From a checkpoint of a small transformer trained on Wikipedia.
Size: 9 layers, width 256, 8 heads of 64, MLP 1024 GELU, vocabulary 2048.
Architecture: LayerNorm before each block, no biases in attention or MLP, normalized queries and keys, value embeddings, weighted sums over earlier layers.
Training: a variant of Adam for these matrices, 463M tokens, 7130 steps.
Each number is 500 + 40 x the weight over its row's rms, rounded and kept within 0 to 999. Layers, rows and columns count from 0. Numbers have three digits each. The size before them is the row's rms in percent of the matrix's.

# layer 5 MLP up, 1024x256, rms 0.0995, rows 724-937, columns 64-127
095:474467520475500513558449484453550497463583561458509496551497453487504468515520428529522487470494546521497516473517432493444550481522582501472599460432525450448521469495500548421472604542535526
105:509518549435503527549444539523480587532443482485527519485542564493507479506503459453490545527562585477549522562469497468489502422511603502420531502521445461538548545453511471510500504571466509
095:553536519483548479500503461444599479490548515452555520531471459440511426511511495505476446487505520534462486481547511470539483489430614468630505510455540484505534524514495483513449441504466484
097:537487512495555476495489564476464455566495438482567573440508555556445596586476469443378500526527492520513472530426528518477494473509481462494416491513496493502524469554489527469413496487484533
101:536535563469552539396559479459501494566468555460474541512488536493563510487535505526520528503513506507490526505421528569474597486512518517492609507530500533482436504501495465528501497541570510
094:571555485499521595471467472509398484484512496543514560521501526494516434456507481507550492508465543524393430445574510534543456513444509445519573415548476564463523471454450480460511507521462485
098:478506566461469457519499489490478528442503509465520508520591527507625513487536466459484423502479464591510518579509534514493473463474416437533510538450496482433472472497500520499505559436475425
103:596509555474483460490501523478548503453469520409465525508562514566596473518565515460498528481494447502496469490487556503483460520484414580529526491562529497568455515558612491459517512526504529
102:473443498530434476521488473458490533465508500500554550580593563515472526542542466485464440507466375537537435596543462474478504510477524465452554520502402497476523546420513535569543536490465501
102:530563460502497502488459489542458500431501501477479481516497509551560440536540505482490445438474473555502461549523437452495499483467532489556528514483490503524447457536535445472474471466482549
106:523512537511483437527460507577545499429549553457411464539455554511545494516485504564544454551528514505458502438456514462461487481464517518505506474472454561437508519447525483489473542538482472
102:574516543503515521508436523500527589505533497479482533442511523575517534468494531472496494471496485494463473451451505481478459485513558421472524573522566432541554517525400451484547493509533474
105:490472490462531534519414469434563503470527460469461467512532568532551511483508488501434506571589469515454536548542461479500559456474540573599553467487518537480481459541508483465535474515472477
095:546562528440492516587490420466467500514474476558556611486494480512423516485516459450506558496497466494454451483497457525562518483501548489547557506496438516569527472499459467477547522470492441
105:495511490474627485416417495454514553484423546435474517507544521506540498497529497471538461412477443552497518534506464525572498512529446470510533497515458555570533548546519455545552485494492535
094:492548576524490555564524493438461534451503495455499529530519525472504489517586512463459506480529479449462505483536596476493491460479582433565540565569514458436504479552467553471497490459497492
101:516448488504491456489514468486542547488485573534466480496488428551437458497511494405485550497478492411450504431505470474523534553486436521580516502511483442474446489533433511486520386469430514
096:515503477539510478454494512522508481516543473454501603497461449436536514562508531498478498558502503573494542461448407413504470516485491492528466538512567509461550552477484520562509461520545436
104:555545558424486548498518452511468500498558581476481492457432545486478537481572477517514482473482455481479465459477463475526498401555487479449459435487495469551561469489505507561457570480512516
097:484507481521535480532440446504497512472511587470529464466483468493494533537570473418464573606592528497479514508400509518531514488565456528575517491488467410503533562545482481487447489483499486
106:501462498539482474527546484491550515498445511500463467521464524524536490590516549461493581498452453480503471460474467463563560500427532499490458444474488494440507475494496516495484449592532530
100:580508536498524411501491520421506500534465472540415499505555538520464484500573537545535525506466502438505546472525488457508493473444487542500587496544480463445513471468534484527515481519541464
101:498505536532466490472488466475541505441489505531522506496518554538487484530507536412539571510592539456536466503575476510505436439524560547473480487566518493483500556505541566479571505515563474
098:500468510472489487576485516479562479485468544524431540531575539516454566495518509438418497464524482475415512447493478443502520517543442565551523532561486470499511517477562451472544521507534500
104:497517552486567472536482440474557507530508529499494476520536467527516507545482459490505503488514452456486487477529492505487496448538369492537480473425383504481492563481541548478532477511511496
101:546553539515505431574492433522559454524478540398526499409479504491583522482532517478502590509493473584481518467454582511479547467580494523480542463461515471521459556523512477485461553543484403
097:543472513505452515577432490470507483506497514470516476552453510494472481485548532554530483540471489519544514489506429527506513503489492537541494489576486518520575482564534501465471464453577510
105:526557504484515414434533518517600498480532518461500572492498531559530466508574509492508488463524496562477526465526450545475488473460539557489486429492439490519517474556520473494550546552433429
098:507488597479478476569482507504528488483491549494568492546440500467467524519543427442507448545480478462516442518411499488495518522535505545544516489519477534435477480513505491538446459547508526
094:511491518503546460519591476456520481420516530479549497555522494503432509481534494491406506509432540552502514474473525442485521537522486523561553504502463474498572499555537504469504464548482524
098:499542526487528518512450496525537475528501515485464544508496461508491491477529492498493477486491501426521469576473512398467484493481521451471535456446468556484480504478417461503469517498520502
101:508456531496555513524431531463611500474551483554484486470494596505557478460515546495527492532539468486539539479470502490527444516477532443552518499510520488536515522600513503568468479541510491
105:514526567420562534544517492564532495512483571455500514544509476464588519562509499474491486541514529436471461458469522561452574494497491510519539486471495547560500489562483497517521469509548515
107:529508552509507473507494471467501522425410455548496493503575484444489528553546479508476515445480537525430497495448515544545507455459516533548524460522527556489623527464447522432513506587436554
107:489558535442495560465498458539597517469558519485437554510492530477533543515544499505426530529542560430587478443515460521552498485447527503505489508424519516512514527518482499526482458490476528
097:482512567497494500564507515466523516503518501474547492546446512491520528450529527452440462522520485467459510457469564531433522476467447481521495429500488529540423537492584518532557480473426478
097:523467507476519525606479523447497439440494575512492514509546561506515473573470429476527487526522539530477463487488498466503449507523477492496510530543481529453448478452438454516434463509486518
103:499559422437519520490513508549620559491529500569518506492513510612471486509529520488483505517455446510484514486462553518508488515506433488535517511561460452487550505516536480522483529564509460
105:493532550500580553551462523534524459451536527477442601498537506504552488493619550427509480480425490483536502508517535448404500461467505405532471440508504586513510517510501518532562511468434464
102:515429552548523475494440427461471556531463497528543543561477551483472582533535543490499460498448464488526475513544477462519427456514494405539556469494479493435491449489450436497499472479413508
101:470573515489496564516479488455502530480529520426431495528516474455522456440520502480501531534554499500485493473440524554501550467463477522531530523548476441463500536483549582537498452514512425
100:562453441454549542547491545494501494449497508528509480470456488537547450524559476543546554489536482482486484508509555505526508518455492464471490575474473518430479570504480490479487465568540493
100:494502496475509565528449516565560497509528507470461526490512442576531482537522515406519492467469438514467436553504545501519520466543469455553556448450574408539462521527464525432546460531486508
099:542516535497498509504497474430504532426472479524528541471477527534525466482549463550426480437462586474522443547513523478523517418510582464380532487472541461481527527463514522489507481488423504
102:514554465492575575474440506504507503488487528470513514534556467571561448560480500449515546510476514495417441563498531447525535475486466566527532449518465516532456558485449507484514544476512509
098:494455553473542519471441424502508456489522542447513555461455570504446461509470510437532546478524535463486428491448495473509485541488455534490469516530455497520444544540482514512585509638475449
102:583570468499518452529440471508555476404462522434570499475530539487570453493472535404568537567470463463473533492546485468460508503436493461553560478510522513545474522522555463546479480525467525
102:486490531421562419506492518542535533469509513536515511494594503542536466525468424449513492457550566502538530559516518510515443543534443481486626486558449507427500516422472541385542521455477483
095:477507542490551496490526470568563532522556508436539525502462473478494488514576430402459527504458505503465514469502589485495541456528580458502571476403565461524471469500487478489544457481439416
105:501509605542481478434510474542456539515492462463485466521508481524458476530605487499458449485484470540419512455509551518497540515484456475528554516437444536504530426473556527536530515518568495
094:541453495402551440526458447442471487460450504448506472476496510535509488566492522500493560496460538509473510495512565485446589471467461475512494445513496475433452499456548534506536442504479451
100:527425623497458520479498492482517514578432501499455565427484539529499613521513535476461541468545461435423492438504464490535540397481461498474519477520563516481524479488497577506467474496521406
090:436454533506444565444514496465543471534540509480463522480545504523536513476536516476475487454468463543508497545536545442575501489480475470460591499529466520463506527459583522574506582511525486
100:528462449537432519469502532556535490418540540478531460515499474447516556514553491477440448535526493488508426512452490510441502468521451521495511512488508493522419487498537540505479493524490555
100:536542492485530520557383505484531546465500499590475565556510485548465520481505543499550538479492483460513526515495485452503497541482562396553524517414486467512531514548499534520519507459560434
113:516477534429542495471369561472448501394613507504473505530510478518489474480511516531470466523510514500525494555516486465480549524482531514529490502441482491518504543501540560422502585538558477
104:521500479488570546449494527426521568499458516550509513508532510498511521483553528474533546529510607520508467474459553497501515446452526466528529527566486488469490596483500482476459569541548484
100:509530454483514590584518416442549550473460498460454552464507504550496481523559500525426554474436551522569466516460514475449535516504474524531482461582498464498483463449512469471574527468506504
099:516466504517478549494447465516493463524495514443540597506514593545499490440518477514451505454471438497530498562457517461487449449529500499434505425471463544411518469505486490519475499476611509
097:503462523521534556478497473514524515454507517491505541458501503509464533492517562572502508558552461481526421477549535493546488526569474482532474480503470565547520507504503488478556544579564417
108:514529532439528511515481491448531519504547494515545415481432427516523538504489488519495515474466460487495465585514524480455493436479530427537475421504520445449478497557471505514536499558523482
096:487502487496512497503517475585511496515454494490494500514547463558541470468573486493493546463520539542518523484440475510585452476457431484466540505432504454504464544489468496550571531489554489
104:512593507495464521502511494429562582446488554442419578502466560560497462491497569502500445445478525514512542500497521462536467442513484474539510374446494587415480553537443549455497558505536479
100:482440472500582589473441460457505455481508501480548506435486545463537504524524549454478525444522488474393445517482482484517457505497595514523459494474499450476505504519570516431513470576536463
100:505479480471530522523462461485544496494495555542465555490498519544528515468527470491476548507541410508538467469500521515537519474514480533504547442457423503517552493557524550499536510518529517
096:505494547444479487511498457586531556452542531504464482531486497521548522558491541448537581477568412519459510499506492512487488458462513485480480469406476485526447573474436494413527442477478488
102:520557535552499520482374491455555545520410577532517510463541538462515515512570538533493462522495566563550500465469492482518485473528411465462599496530466463506459441596515487504510501493488485
100:528473555520521534568504446496503543554477581460446572492545471461482504526495456507467431522494480519474444492454462427535492502543549507533442404423531454446482415442445539476525563488531531
102:531552512519515539526497511503530558506494565586470505476533461467449510523520549514458445559577481384511502472452539484491533506483491548558482487456465403458530451526442545539521511543490496
103:524555503497534472509472487479491595407501535533501540582446444465482536519558503502400484492552517533481496613472514432519544464483529533578522479481471503481587474546410530482487477452469542
096:561504546450490516443499545464502494492496492585578546506567490532494501595499455397567532502443499457394527544574526399481500494499447469497538502504527498492490442473507524549501485506522505
093:596560520485515459479475433600518467510510494499454461509511454541550482557528503551473502524554502518514455438515522519459501540521542431467522479573433502502529513464530464400541486497469397
104:536598498495507454446429544504501512467499538533494516474455467517535513516493472497554413494538519482477459514531507514458489514445432520577489454545568546482519590552518437458484534558477498
102:562490580505502526418513468522515495459528564486522511427449553437478521543519539476526540524436461518496531487512572532529571472523496484507474534457542472475488422566472526456482487617465512
104:487571479494501501428492428482532511430481472435518537476535479505506535534564499484515513531530479547468538473524488516463458464481511571517479542455468451474454540518541536481500494546474457
098:477561510513485508466526495540491531514507521566458487526533445546521468536519540532433508513470469537525518471455571418559565455549427517495534483534454493538437574530490491555564503576521449
098:503531596509523511472478456440543548505452461486504423560478509525529602465499497496494471544432483481561511478519502396445559499530537554608465501479549496443514492520471520481477440546546497
102:533546535437501581499472516486483527484497581472496522473501545461534541533513501549443509486497518429545442521471484493504522434503485539529485499426471554576451507625476511477526478446489528
103:474472483427540474516475500535498526481606486540486493533541538431444504549507499529461510541545528424527473527560464478455514549563490517533466496500563512498529463505553403437492589500495510
106:521487539550625556471466491469488516490536493535494480500403494479511579509560472457532453516430458474407522508529445516466515470507521461525505505639502526504547556485450537441452546484518522
106:477516505509453524517438498449531497532490491499574566507510470466503420473499484392559577481520536457534540562488445486553517524539488500502477439507486450524569533496483499578518567476540451
098:490489581487462476478437512490533466489496475533497496497508500515512469518566558430377550475449543472621489517479453504510504479590539421597499508496490549553494492536546618535499486464497481
108:550549514417577426546493486490492498401476504491516503480504480473524465462563529484501474575479475521426509545435465504564537518515552504533541543496615453474506540517516517479542529509611437
099:540515535463500497567512509495515534506473575435504545527468503513473473494567509520477443551513497490462476559507462524536505511482544514502538567509483492444574524548464486520476545500470445
097:519537544452514531549491443482505419482548534503518524432533398455534475514497511468478499498522426515463477494522508496503501479520405509603507443524414557529506484477417504439506479461495496
101:506471491510510594506515496491538517461482505516523540524478514576478456481517465507520540492506489442470516514480552502499467470477542451520495480487499531474556448466536559479535542548509526
104:532578580454506506550485478476537490485470523465453506394575476525554466534547501438586491458464555533520527489526503574550519478457536484452521486478476448377542477503537549472558546481532480
095:496486479533471503440432452485469533442516487476490489543489508453513524512571535500544449475503532446511488589539513471443439532520541451465443550528445519567527553481533515533587577568480508
100:527518533540586558524434483471516488403565492516549492447475480459507483562488545542439539546433506484518428531559462505509511540566447507504490490556578526494468566472516472526519426516536458
099:498431488517563503562502463462513490504474544543442534537512503541544474461530498522556568507561488523491481481488449498535489478486562502492496500429487507553502507493479524454505576584482535
100:513431559455480467466483457584552521511463484497506483516545499516512494489508526506439486510461473393513397550507486550482498546454417540526579516506518560550387495472453589551478448532509499
096:525518522465518459449427358486491484470443502463571523521541454509538471533543421527517504522547534539441538508466541451438478506481430483469599430506521433505485508477533497500468487526486484
107:532510494423536507449493458514499547566524505465498583489482519471525557557512441467533508537454552514482446523482512386478518491460492566532461558513454474437526490493464445479523492453477451
104:476509532423503471527482483468501488525521507452545516453425512512481500441509527559457562437511564501570447464537536507522508492512499488452505478423506497575572545480469512512511564483492528
093:483491530504501536457548460445543430403501507510521492471540549536468530506603525473487452494461451506474489505515556544509495444527473444502492498471485510481458513505508527553525457476469424
102:474539580494533542580492432525477537528447534498511509495489504455482507438544494494482522493484471514552483502472449491481492529533560481478580465548528457458511464555494510522512495476517483
097:456482513493470490585489500439503509508436544541427518466467457467526474453512483538512587548508541462568495535515549523389554504521449505447554581517491494476475476517556566533559519512505512
097:493517530544495437469492503489491578547417592509473510498474498573469442507534486462411551478517431526517514535547468504500503489505574465430485570494438506510600501500433523541517492475502469
103:459563580464504464511518460489503468508540489442464510528516486480452472534540496457545538482566490431552531492484532538516482491515451514471495461481546552468458492618518539559532506465488482
102:507485556502588426545505472432494480502512537490504481509400504577472525576526467532447409537544505516423464460466577469490462472505560469514516562478485534489539435559540509529484448511511509
100:578513563466499488483516501529513463543529513476408477536550519560521503546525498509434602493435520490490507510442490528496443527558505600490464516480562506489541532415478520540474526552579420
106:515507533423466514427465352460539542476496532474458598503516531513508457498512508490489524567491508504525532486564488421481466533512539462540539403516504453411476473499515532394491469522472462
103:483528562522508445432460523466513511474515527494512516459521457457578446552522515454523532434474524467492512441541538490459476444436458494422514466457531484511458485472507449499523537567413518
099:562532527396494512485488445519503546480552523463458499547443468534441524541538525582502449464427502423532498483468446527466534411476593558541535472575495457573465468486548478481531573567532487
099:597492463474461458502520411475578514505543543443437515485488505505509466494538541562499525500504480475513480516437482417474486493544541528560614472507471535543541532482553518475468466484496514
100:478575520420504490496471460506481589449509500481501600577587580551557502462508547441473521445429480419445416487476511463514518526471481523502496497568505464517526477504499453484527507470502504
106:545442470471528522480519456514447517510499566476481510535426495547545515494482513456548528534480477514532574445518472506546462492589485479428565542422463456474481443491491551519494542490539434
101:590507551535515450491475492497456521478520528439439499520476501511548490591517483528519590486512517504519480497562517511504466446539511463537416563532484397407598506535477458496573492590544487
109:497553593508503432482508493486539507520506496507456503523532430483519439538529532601475477493546525542460469478454535408557513524549455456475473489517435514517507432511533595554556523500441497
101:535561500540531535523488469489540460520517559559529592453493539519472428511522522423448461433457495512457361573481462461508469471510505521481505434499533519483549497539454505485503479521564486
108:517572467440498500427505452492530597539445486481491562520462522568493500476509540530374553468500464547537556560508491530500546519543493465464493519538514470475447426552579522540513532475581505
098:558520568513553446541478453504528511485456465488513507477588482636499490530537457521433516514467528511488546493491505501594488531467554401497479452512431509409566547486536427554572562484518494
100:496476545482536544501523450471572518481511518446468575502505516550520529514537504463451497529517452455462592543529458530514459544464508495462448423473495484512455498469450521480521565499565454
100:527528549539543577492471467540516469497419520488489531513495534560519462504541515575492537472521425508484527493512554524552550461534529505432523485455468456497506475635434525444479454527557470
096:458468530497488560508510444598520466421533532457502486519441451476523542495504462560453545467528545467456502493490423540453437542525486514468511497544519510494546481477501518493471543561602499
102:478504522464487523470409482514511558446532587559469533571571524529545499509539467478479442553512480494517493458434508441495457487480486437514471508510586524490481456524539577488501553515525516
098:525533555453481496462499519529454500535503552451497511438484496528482503516566517456556492519511492475523475527485510455469497466525469477492510529521455452531466472539541519504559487491537463
091:524396535537508568491393478456515492521557524526455458520472611474443467506511479563546525532475550515512572495513507527508470483480552520474566488470499427544525434460595550536463463487432462
103:510483516502533431493526491383516495490513552433523526470524507520487467566496463460482436500424560460477511527506558531584590520527550517509507416531507487542496476553532488467539441570459550
097:489608459538519477504553483545457541520460508463471493502480484534576461461539471583497534510448534531503495509490500495542543443536519527454499436548445453470561433467423505541541528537503484
097:532462565466530551511528488461561488543423487456489555516505439556503486541551512467454491478477568518522550497514496502477547526501526536460598487548512531402479555488437490508511460477506409
108:534563578485541509507505501488511500479432532442470514489522411561531514505565504507480503500445507484477524552529562541573439502499570485516470542473502432422455419514508505451465505538495476
116:535517517505500546467474482440538541530594535391537528450462483505534443548524524534443490490475515478488368509453562471586472499608515536476474419453517484489556526464479463477528502502498480
100:520532531435474506530521427526638505527578577476437475465550487425500483550484555424454537440515514570473446490474517440558534549551461511538524486520506524557562430475520514495576504509481467
101:495490580501453467438511512547569482507496554428508526531494536543540458533530476511447403444429410528549476485518471482511514492464512521428528471458389503423548531464466499540511528518498468
098:517459517462528520505529536513524491478464502530518479586418517500505544494493515502468475529529482545510555540448537454470503470485514570501574450475502473401576548471437488443466491621485444
097:561551481512544509509509499485538451457483473487500455510484439440611552485549525462465492552540480470520528460520460464532496554567575537487522479566578480468492513593442507450555487586435475
102:529480442510531518489483513482478527482508517509479500556503515489488541442510512475485597474482491502535534469591501507452496490438504502500529502532473518519489470547489476463525491502464500
102:489546476444516523552551551506598513494438533473514434543499509500489425523479478564518506476573507482505451515518604526479508560469499542514548526445530527474492462510519404483443472561539455
100:508462551456505477474435441557533552531492573487432556513594498481494573444539478470450538528475492495522474474418558465519388450522526508542526465512466492488502471464508513481601485421470465
102:507480500400549527485433444520559497505475503489516540472493543456539443531498459418513546593526497420510491501494537484498432533480497519481537489496523528438520395543478499400460468573539438
105:495489453483486522536430501457517527461570514486543495464554492570530516526495510500486463567530502447540477524482539471526518548544580476435524561505496426532452500475478447546519534536530559
101:535467561469512518554480487427525495533536520436514542522497429532528582547465471430416477406541520533545446517497480520481534502499461446484557461533509571422536494449545493506535436505543470
099:506477475459550487515525498543521549429507558502503492576532467493565539470472499500490511459510524468508534518426465459549504474552527447543519544528577470486567535520476576400503479542473501
104:520528537483596490489453456447558479499490529468477539507482483517504561562521488516457518503479462493441512478479514542552447432535594477531549476464509509523526518512477520521650526549483445
106:567518513474515460537457492521523486514405576488523558506431554472441545531497516504513469519437437487542450483483524477524430502498416443494526505548548507484568479514509502474499470445519475
095:635504493503450497604485464492497546505506495478470539539496541468523504536543574515493460539493493529455491538517505436463445425461529495541503471466478555495432460500373569509516435478491542
096:510500456487501601431530508513495491487567512522541585518435477516513522491513539538465493483546482465531526499551484525479549507504511499433458515494511487577513541480508447455526517540498495
097:552521430533552481454463471427513502495497521555501565585576428502474515537575564474464494535488431486452439533441569470518490517523479456539505496487439487530544469446458532484533486512447425
104:500538468454528580460452514511465566498505525416494462465494521533517451520498507515417464479525484447469473558466506451478550505493554507524580503440498531508577450434583536513533553506480509
095:525509569470499482557491471436554503495463522546448469579484534477494518551507464527533568468507489468515544470529481537502486405496502491595529472494490546532479494526525431449490466467500476
098:504557538506526539499497490489473468528505524594499525554537501516549481458496503485493589467472440512550513473451443458582503497493515383480456470526450503505515469509483477503528560513511439
103:511524488486491519504569467414545532491544518487563472391455536561484536536514544502478558501489503540509528495553468536492492506554462516518520487501531479571512527571549488461593505475543491
100:517515569509446432510548439504495494509528507556499458475544482514486468484545540490526545445467521522474510542445521520503566487548503522475471545511514533516539454454467624433515477531498489
107:543462528451527545490427467522510545500563521545487435506499523553524552529587541452477508532480407491539552491526512484412507492475503506499540498469443425456475511544498477493506493455498484
109:633454461472475535550522525457490495471415501482500540517516507523456505464607443509517450432544458534518449573469480515421575490512475511558453507445456520433581510491470529500503516523545460
102:614577483431549482495504486482504565448471559468453497511477481468497512455498520549477527510521427459543442482516526513461540521497498459443490524440524598494525519557477438504472432488533484
107:491496533519514517490419487484503480411512492534525555469481469515495593467518505482572525468473510484489508554472472446448538519555503538551560469493477551503528547489487497471534495448551465
106:635530489430562546475533438443526537503529491517476456464539474498515465447494507525418504537465547437507538436496525532496416443447555489535636455502457528493512549490507501403518475504483474
096:510560480442511472428414513476520553381543541498508478472475500458516498515477471440537541510482511438523487523467554514436501508545501487554637488562492453469502514510518535508448507506508455
103:517482474484511465378450494517479531485509529490527490487553481523605487460497511441496470522541489432476462541516541525571471476550475500516503480564541563516517523476462425541533506485487511
097:529450524515502544444457498526509603485575616436479456541544533538481579479536514526395458504431535495498441480510448531447534534499511478483548541532510504457491495496495480457480520491437497
101:530568459508531438512380473476481532441396515508439540553532506538530524549543554488516519464462509555442532529555555464491492478459493525500541535513559458500496590460481461503484537579471491
103:530589533475495457560469487468512491447504534467466528591521535517536527492503502436520466454466534445521537520525433482477454522445535458456540519476481407483541471489460504535545449443470501
101:534528518337493566516491486507502472529564452512497489517461485470492432543540439481431492534506533479577505461499526535572501503479544460480490527510518518459492486516509509548507550473486493
097:563529491481483507484491463509517496542442484409512469502610509511498478556495485457500506532435557565513496535536526556485466517587494488487519516465427476479490525482395485507578457470538482
107:483523575465522483543491397521502536496512497560529499481524577503442479514524414502408492451453527525442530518488548562474493459531432531520500486470459548505570411510495504511538484506541520
093:492503554532501572585481535522558503487456544515460453527478567507534506533499509484492487547470469521453461469495527419524536454377486445533496518491520488496480545568462497434537502522471481
108:499553502441525438475474544407501560453445484505524539535475477491512525480540440507434569512477441555513493484534499435428452476488501492499550536482493501527569544572468456459491486517447492
100:518552557550492459505487500468531567452457530493541483603497503434479498497547509530531526442524547481461548502411459467535472411440576542524495515473480560522499482463502534488483461490492481
097:505508511479516502532517495441510486436402524552477572523491506552477484529501505494442455446453537494493506575491527487490502515616493469555490528460530500464486453523532504468515647470479425
100:520485491422523602555496502519527510490419574510565585488505515587469509514568453505434521490498515506498473535490428481579553510499546508509517466493496444460486522552454508423458568478519444
104:663486440494516513490458431496523503511525547485478511469475483578462499540528479455547501546521551473461490536475560472515457474465480509426499497464445468570493509518466493509508469530451443
096:533535547514563526479515419541484470488469535448548493469542514525495529576551460522452469459530482565485389515484467499552412547429492535416527489538524433474530485503494559485494513497449427
103:520561496454491476497502447506483569488454559502508536439522479514540465447487552554501477518449501547492535521496502464522465546527548518566509477484498452570470615451445538407508505476544446
104:555485491495550549472479506424492545519505475516508558500455505520488489419507513592489484524547500509473488552566568495512462562508495567501550587453466484494457527470547513575464577594477498
100:558512556469520482514542528447524512510510505488493496490533542471569477572492476469519504474561458628490540508540482539420515486460470488533525492521511559502488494507461518514520495502509455
097:509512494496455463416474463552471491488530477478577548503517545513516427531513502519469551533515516495458486454505461420538484521541474464475492515495494527451496408493464492434499554531439526
096:511479443499545459460396497487626552515509555540390543565523438467546519487554529450495534471450499452527507466522506506502441543457537505472512481467560555524544506468541456548453533498449502
101:509551456486457547549480440444533548399389557477500582421455443593606513470491510477448454488490511500492466585507533450493506524536540560555567551483513553501589518470487465474524540518453495
103:516477504429531445542485482444521571509432511539492549495435513513582491476503485503557468578553498492496551555487513527508471463496521586442507497572459471520546561620450485550448511555524480
098:491499508518550482495486416501502493473515517500551548478457526500493495599541466527516549523552503469565437491486452376515502542514557523511536522475464554534454523493443542489540490513518420
105:557449549508493503493478469435541545497468543498495486505549493596522409548603455466586536459572491530518474513499489529497471523525477519483502484471487502529504489536472511555499556498503489
102:457589451495459476457555518437499544461449502435558448469497506576500474573554577457477486501514540448455493492523556533495539453543512510483526479510452536549544576516559428473537508473513486
100:481452535548493419517400464534461610466474518481544540516506555556470452533493507504560494539537578491526485502560496497515481490419483512493587480477512457471473508571501511536515604501373488
098:512469576507548480481478464558488497486537479555515475497525537482507492549521544477501486464439468433503397514461502384544455473430510447563513436540481553477505488453432497479527501510571459
102:536499439481527555451430468525493494439496482504472494542470615510529437579498528483571573434488558443481474487492488470499555479434444465553517527577493470506485397548462544446560524510507493
102:556500509508496468482548444509510496550453554528453489385508540489534495555560442433483471501498490479433536492478493523438518580505510553524529498507518479564546441530531536533524482486552512
098:483521467458476508536436395473493573407507458469489538465498470455460499510509556488482492496485480479505404539474586499459542459501491488497565453459564457551548429550445502510510547486432462
103:538467522492537493532473472496601592492545548468482551413607549523528443517526613590442554495517535531549570466478524514519495499494453493447580476505501473535537486475498510507516490444469564
097:527570488445597482463473416467494513529478559528475529508550471441496532473478534489492565464539543498496453588469508463432558504517507487476478447508515483487438511492488529427542490551471490
101:554532431447483486499431482541565476553518470501412542462579506491531495531474531513600453525509479535522503606558502492510548535528533492503474545554430554493497532498466492408479549558476489
103:504522534505551548498495425542504496528484510420538456507525464458453506569552545537484498430585533542477451526510432521532519509564511550448499557509419478468478399477543560563495509587481473
093:517554510447508465492426546431469537458472521499524491554535463456539474467546554432529538508450504472394586518543495578500476536465492564518534499614479518429523544458505577416558513499520400
100:596496445470512543512521478551487493499422542511485490479529494495534484501542502431489507494473433500383496545426565517401455445547498488539513461590466530419586481545504477491573533509482473
102:531472443468564513439469507522598516455445562495468433547472614518496494537501572536483512493521464577522515462477484517486455496519517447512515462527461502465581486547464514490512507619497494
100:526489538440541532530428509569536449473500542505489530489431568511557436491526549489463562492378474408538462484570500495587480501405565506517469487445489503517529443488434509491444470460479502
102:556513499471519453543449428507485505483539537489470470371522603485473567529488434507473506538556503512519487532435534522531506449548576512470559547514452498509518429551542534475434553560545448
101:530494433458532513462447499480526512440501531521505496515494539518528568563504498408506546541547483447547538545453514451476468522492535490480532500480472485490507469569351514519521432486478514
098:515620496483550484552490475490486445532449594496492501497482548524461475536472550482502543433504467509564469537511532541540472538540504545434488500494460483493509495511478510476590471555510427
093:471421562497497523554496488504501502479481568502496514460527490481471525498477513485416474466450544589438531527482504474490470512515626512494565504512445514506529443560491535573464501484520491
095:524507451517509505479459492455485565515460579450461534517514466515440478578513454511488537581479426494564476496507496504469502479440468530452447473535528487429460459474536504518576520496474514
100:469447495460471592470490468486497491438545543576532500531420516521498480520562440459446535477477467528492455505568565396485573509451443479514473509449509458509533519520535548473501543517498483
105:522431531371485529501459468408520544536573550504504590445460488489458533494546505485445518510525498508516455467451488478500511468525488514487558546540465543425527490502525437444512505549518467
097:518486435517525477512445475498521508498506509515435483540448501530510541451565482572479494521457411502473494503495530491498522450404467466496518534490447465457558516487543551563458538531508513
094:508545587547442537497498473477496533464495560476411563490471519544503569473498510557483538455540543471575525493553468477505547445472563570462478484404506413482482425496492429448504499513499508
103:492514508465497538530523420450504483471526515467526575482546499543468474510510494462494492492525570459553497407537601478527412507509415490478473431438495523501486478566468461554541571522528450
100:515486583524477530476481468498514518469537510496521503544473483458562474459507537516445577479538497508473534549506481555601496458487531451528529559494552467461564464441448621504479497548505479
102:471470443499548577510494455451551486503423553473501448485521541475484459481535547475494495439499501415455379579518487482593503455576470512514529481554518485519525493495489499455502436521555499
105:503459502455504520543486476544507478427583490496564569460466497528503569485545521533466456476438482519470420402508487450511540503456483506566520424515437564553488519601509526482521507520471479
100:464491549505449512523502520525476624526512587561464484538509484544556547483584465483557492491446496420500499494489554474532430445444490454465510489496423521496499527486498524487481533471525479
098:554479570426523518556450452539498499505517478542484546555483465444544516500511530498501471498500451458493501538463419476493541435507456526493457469540492514539449530547563528520539465475525514
108:515522583439461406464486492553519482513476486526474518484526502499497457460534502535497526472489546521555528591430567515470510449554548491482516413483470486545513603510480533461534543500532482
104:509494537535485491484494459473570523428553565489504496536486516543526528529545465391532515544530597534445502555501516515548507532506523522540478531444471441518508499543526527497506463514472450
098:517451488458551513457493492488548599467472513524452502518503523501511459478503520520528448547459466431551494471576459454545474393552449532493475524511425503440541513514457532558503518523502481
095:484497550502503526480483492509501495480498460466500520441518522508561527542507490437557605460449475494531508524502514528528557492532444513501513450462513482528555495498529513491528544509517428
094:465504413436476495431509475460575564432558513554495488464500529511475497497496509497507489428546544485478440438501456477492539494501535452468489457505518529472478577464523549550564555536437501
102:499540542473488510517486512512558460485532522502459481492490457465534549625542519535511474508500459524512469456467569383481500478537456524565470454536470485572485543589505613563527506543529473
101:533551517460550513490459517520516518390410476516522505543392545560533503460492542486478513462449539516528479502463475513463491455550560458502501485523390410577531519458509456480519567461487517
094:495497496507518498506513452459542568453447512446506507544487498533498491565525481451479577534494529486452511475401547483415512483535515474443507539539509517524580477481458502489529473520434496
104:569517521493553515438462499502512550474550461465535598549468467506493516506487564533499508522468507471564542543454511442495449433496517436486489426513546492474478574460497544483531498482558449
103:489532537439524555471474479521537532453466570431521544471593532443503522530485388443464475502439540524499437498450472456496535506502435429553484406580535471458503453489537537462495575461419485
094:477497454540477497483471449484490480477463490486438541530528537496499507456500489490426470502429455501474405473527526466525450582511530500489470549520496519484503531514548516506489537534487544
108:497566426503513551519496533484519577452474540504460574496536508590501538464565602531494497496427521450464488479491517522579544487446534500542500485420461528528465461527479468484495544475470537